Part of a small language model's weights.
Size: MLP 256 GELU, 1.23M parameters.
Architecture: LayerNorm before each block, learned positions, no biases in attention or MLP, tied embeddings.
Training: a variant of Muon for these matrices, 147M tokens.
Each number is 128 + 32 x the weight over its row's rms, rounded and kept within 0 to 255. Layers, rows and columns count from 0. Numbers have three digits each. The size before them is the row's rms in percent of the matrix's.

# layer 10 MLP down, 64x256, rms 0.291, rows 0-63, columns 192-255
099:091110095093160140162119090148117116118111130120141151103101109150128186100157160139117140165135110134112139126149085170110155146167125124152108158193173051121112155092106176090189175136185146
106:108071131127132129131092136163101105172115036137089115092137137102084124134114149135121137086086153082131188133165093144147170100132069132089116161132131128127136113136150134121138117093093107
100:176112140133131125072182144103143120104156118154132192092120134104116110158091128134121133088090057110150139125122150075122145114158172103091165161126110095095120133154099134144102162118141216
113:100104135179121122093136147116121159128125119143105101127104075094110154073148099116147143104111105098119118117112117110121176153127171195126102107150093221112129119159143096097075109070112152
102:062168062175163158161104192147086121132107070139113126073148114102134156109140129151127108165145141101130164151132111118099175096173139172155118115130162123144128088058130060093163077136085084
094:142126138182099145141164155114166137113082178172081138127194142134108105106116158101168186117142117144102118124108069159203134146174083094187210125093098098116144220106117118140123132151147168
089:086153085094140127125115078076143099139095116109172063143124093147124133128112139122094154092112092119114126117101118129160158179124075075121101144083145157150180112134144161108158123104188101
097:157094152127125117140124123188117159122142124144164142169123178137158131144103133167036170128135081129178190135154122137117170108075137063140154128179112140127145102141148114079142133128075157
105:099157146134135127136105109114060114178144158121191119186150130152106145094166109139108079148066183176150154104127154158128131101131120087165104157155132136124213140141120088181115124149179127
096:145120091141158135112094090143104145132093102125131085121112081169136154169103190094089107088114153116074115169145114109124084154185123147086152109138115053065144147140108183131177104122112096
101:136129141100075128132112124123115116132158148081076139160179170151155146120149095114195117152129184101115155102103088136162125122120197149143097099152149156145197147135085111123137105123078099
087:196099130105156129159167098130112149144066108103150163102120127092141055086125165107087165118174120096128147118115157055104138169115116119088115091111095204154124164105145140132113052169169140
084:122111166134116131137127133200096135150104153097121121095121098089141152105121092170110132134153120096163153082126113173139149081197100167113120086126083163153104050123058124154117117145183134
094:142124087149082090133143116193150133053176131160165103105182124124134155056092150092128133111100130094129117114185093122162103061170128092134088103094138122095109126146120095097145119120116181
095:144154115131134148142128156134121119167124172073183077218134119175121128144113119136124109143127128186109080131086132167103101095161112127102130168149164099141149146080092185095082103178102125
099:211085106179117116121141137105112140132114169078153100184141143134109098093141130131176184081111093158142152160184112162106133111112127121141155136173139160074140130169122090104140189125169141
095:163114193144145117067111135088124197183138144077181127099112097113137112127178128068166123104115059132169147140112110085108121101168154143135122157153113082162151051174200133141118078135178120
107:114190153116077088114162158159070091109138135143163092112147110178114106133122147141120142130127116108119147072118179125119097139141170150075108165126111122148136130132010167169125119129123167
121:118071137115109145138075108119167126149117148114151120143121169160121183157178088131067147160103158116191150141155145111163125119117101070161140134139116147145131148104129102174196166125144142
096:106163074121109170173066126103144115085161171142150174130110155129151146086172116177150126108078150116131120114140157162169180111111125123133159151116180108108096135096109169107128125108138094
095:127128134163136136127185175051142112127153116118174120104177122063154141120113119111120101173103147093137045144141154088084114119134124167192149128077086110193144104126101104118166084159137199
104:162129162137106122180124111192133118133117089147150099103133110138086135184132076148092126124133109091152123123097196174163088156077131169131180080102122164151114116119067183180113125167115120
117:076151120125127160151151147204125085114142135096056107102183103109102144194143198134115151169162107061116107133136148068133143116103129135107088126125141072168073018135092115105121139104074079
088:136095167129132150154132093113156100124088119121133131201149166148113170120125137142128105124214139112117161174099117127136178099038182163087150170133182116149142149144143145166172166155160123
091:172119152124083138051091155142157096157059180154172103107150121093129174121134160109115112114192096054133162159133159150100125091159138131164157137151127066131106067109104182127103143156161149
093:143124143137129127103128139122111157041121105128124150153100109136151151134123158109104080159078227126157143093132128087095081092091097168081122145120062105168149157079123171102103164082060128
094:130092089164091097137194080123136090139152103154136141143099098127141115173107159137114095145118192125132138122108123132154138155149051159144154155089093128168135092125132181160142129088079104
093:140137123108116189096120171148110139151130131137052063113163112108168093146124181164061158159153154134099120121113160145113130115121090128123094118189084112086105125092138112188136112118111094
097:114120064128158137084108124090125133114152102152103132156153154084077152131130148083205143123109132183089171109085123131122128110085146117107140156104129118117089088169157101090158074145158100
096:151145139145137149148084153146153116169125088133200142125129131089097157063158136156156179152168199137157173138168127158120140160121162150124144154143123192124098130138094104176119139107124161
091:080166108105123122128121142126114142114134095176080132175115154170144150088138096091152120143147135128117076150170128155126081080096072106147167123131139065155112173092174106100137100176078122
090:107157078068155142070143158094135077152166163152116139151086125111101100174114111186182108121132128149131095142097203166149103039114111150133122154082125139102073114195134155141121130143093116
097:156127070108113136117088082095115064114098106176070119068129105198135097134097151109115140166110123157117100143111141146091080087117115100098138136148139139135061216124144055110170187179123130
116:159114117113136071116187078140126090104116171104091140152161111103086147175064122046083124134148076114143069139081103157118076128083133118140075136117112159131128130150119124101126095140174171
097:063106120126106083120126071169132148114138178149098070177127146101121085123140081193136092118192134120110125159126082095157158145168072088148098093152122106140157134109173156035135111102159070
115:088132124137145144150141133146145128084077146127098114161184187074146116125111080112161130136162086095131124096121123089151100097151157151148130141146110135148158130151119146115108130143108129
092:149076128090117167121149078047181110099125115111135060118123121126219138171127136102117166155113080128146136161118160093146108158164152134145083121122173172122115075107119125143072145176177099
092:114183089118139109156086090117111138131088068130123147057078149116067105137133137122164185104097128210125117134109132145139090143155103150122143125117121184071082210135164119149101158124116098
110:119101172089138176048128139145162160159166114143182129107131140143107161118102072152138060058098049157127148115155129168090168130103128065099121126135116069122116130157137152122130089105106160
100:151176113143152176162170106061093076126158103169170156078120106162155205072113122158114102157159133130156161084133122126142078137091150074045153147113161057149105132126151070152117141128128098
088:141099068177139135113135121043177125082097155118091131100108114154109108139142175097097144139114094142164148138163124091115112184110148116170105096132136073111120116084114102190161145153117168
108:193096208119137066111120157205115124133200136096130197132113150121109086151091126071150079089191090110064092128162132173107160091153100113095105146085106124141106119134079121131151097141078168
095:152159133146091114152193109045083123162151134083185133120068160117167100123150133118136112170129187159149109152132194035155106159127134176075097124121115115096146097154106064125047144129134140
103:112105180134063167149110164068167155107190150134110175079147122145115074077118175130111126154155138115149129117109138148152065153127110101215149155122130153119096192018180079120141156116075144
104:174179114119067146111124115171103102129116113144099122153163159152154114143166068181109146157072152143159192143146115106117106155089086061125124144122137137092183154146070111140136124095140076
092:185119144046161131088130172113168121133121110111092131053116141081116187144148134135147151064119060125157140136152076144129150148115159172113107048176162131130133043123114112163160120156096149
092:120098120110152138152132115153143170121143170118166140206087120124068162120112175187129108106113115163108132114162101169123144108129132081116168073130169164099132224174175169119131134070172159
096:199137137183208116097194168144137146128158161088116149088040116161160145137119093122150135125064185156093108167123131142097138110153169113125172095146094135122166136142163141114161117182116174
113:149151143113124124168134131091188144115086173120105163187128147149163089138075160137140172146211192181089128154105132148142123120141111171120115143115159154113105147106161218124112125186144144
103:174151162127136139114123114062166147103100137112156110051209126173142140100147109188156122135154145119101160162200167126149137086130092147090092120104153158113109142079114124146051135108097118
105:130136110107140115124173118206152091151144082207113172075079085090099113167115125113138144057149159148099124154114129140121127159137124102129136139168120157079090159184184071152130143112141156
106:074139115141121090133169131165102125111135093129159090097149162099105108167112127064144100153096167130085135099090165157152099234145140118092082061133116137124089108152103151158190163154190071
099:109123124091060119155120072139128166130098179118129162103135114079138113102110160102101161111132094113169097154100121070094121183083163087205180145141148183129138154148160135126126138107112158
093:053149082100128138185108110109083102152132141134069118176107135139158132141096170103093161110145228123099087161077132123111115091175096115142117087096140112138146126172142150089128133140144084
114:078192177095101101156102103162154154102082152160097167123173101128140106139111091124104124111134152084091124135117096088111213121156115156179133099134134182164116174065128112153122169062112103
090:151129186164133138216115177219172192159075092090110172153068181133141105161160105156143132105091169155089084109132119113105125145119124175198169121085138118094139129126166174163094136088093136
098:150084105176159139108107164125119152122127089096140164103161114178144085077185145128147097156121117131183085100194106125107134115105142144125171133073071101143135134085177192099129181115142125
095:153060155128125092038086143187150178159113129062088152104107156153147126107128151097200088126128062139208071138098103169110120151091125143154117140106130180186157121161094106158176117086102119
102:081222162122152104178140099115093120119131116140205088167107116161095128124097058146112129109111132159105120079114136161117150131154122150113105101150105117117123171099134052101103127140093135
104:126114140133177133046076148095081167118151123089160124156071118126166101095141118115145078143111090193144140153159116124118158122151149126099125104116129128121153067140155134084120113062099132
098:151099179117106111174114180132146105103109098179046156085144131162151135186156089149147106148149171137107118081180110136073170159195156182173152126134158074131097188170158170087107140128123140
101:083148089110171103138142137094118104144194121125144166151137130126139163087135129097171112141131113078144092095086127094138136187107228125095113185150163070139177088174087097117126127171144100
089:164105129179172106111109168102134150174114189093181105176091096106114098148100139130104160088117175157083140064129145061179110085079122128068098147080143154086095079086150108133074107101159057
137:067116090159165144153087105075125119124149115186073043147069112095123105140160076173104135148136121151088150146094103102138123166098135112130117145153105152160161094136143104117113126156158079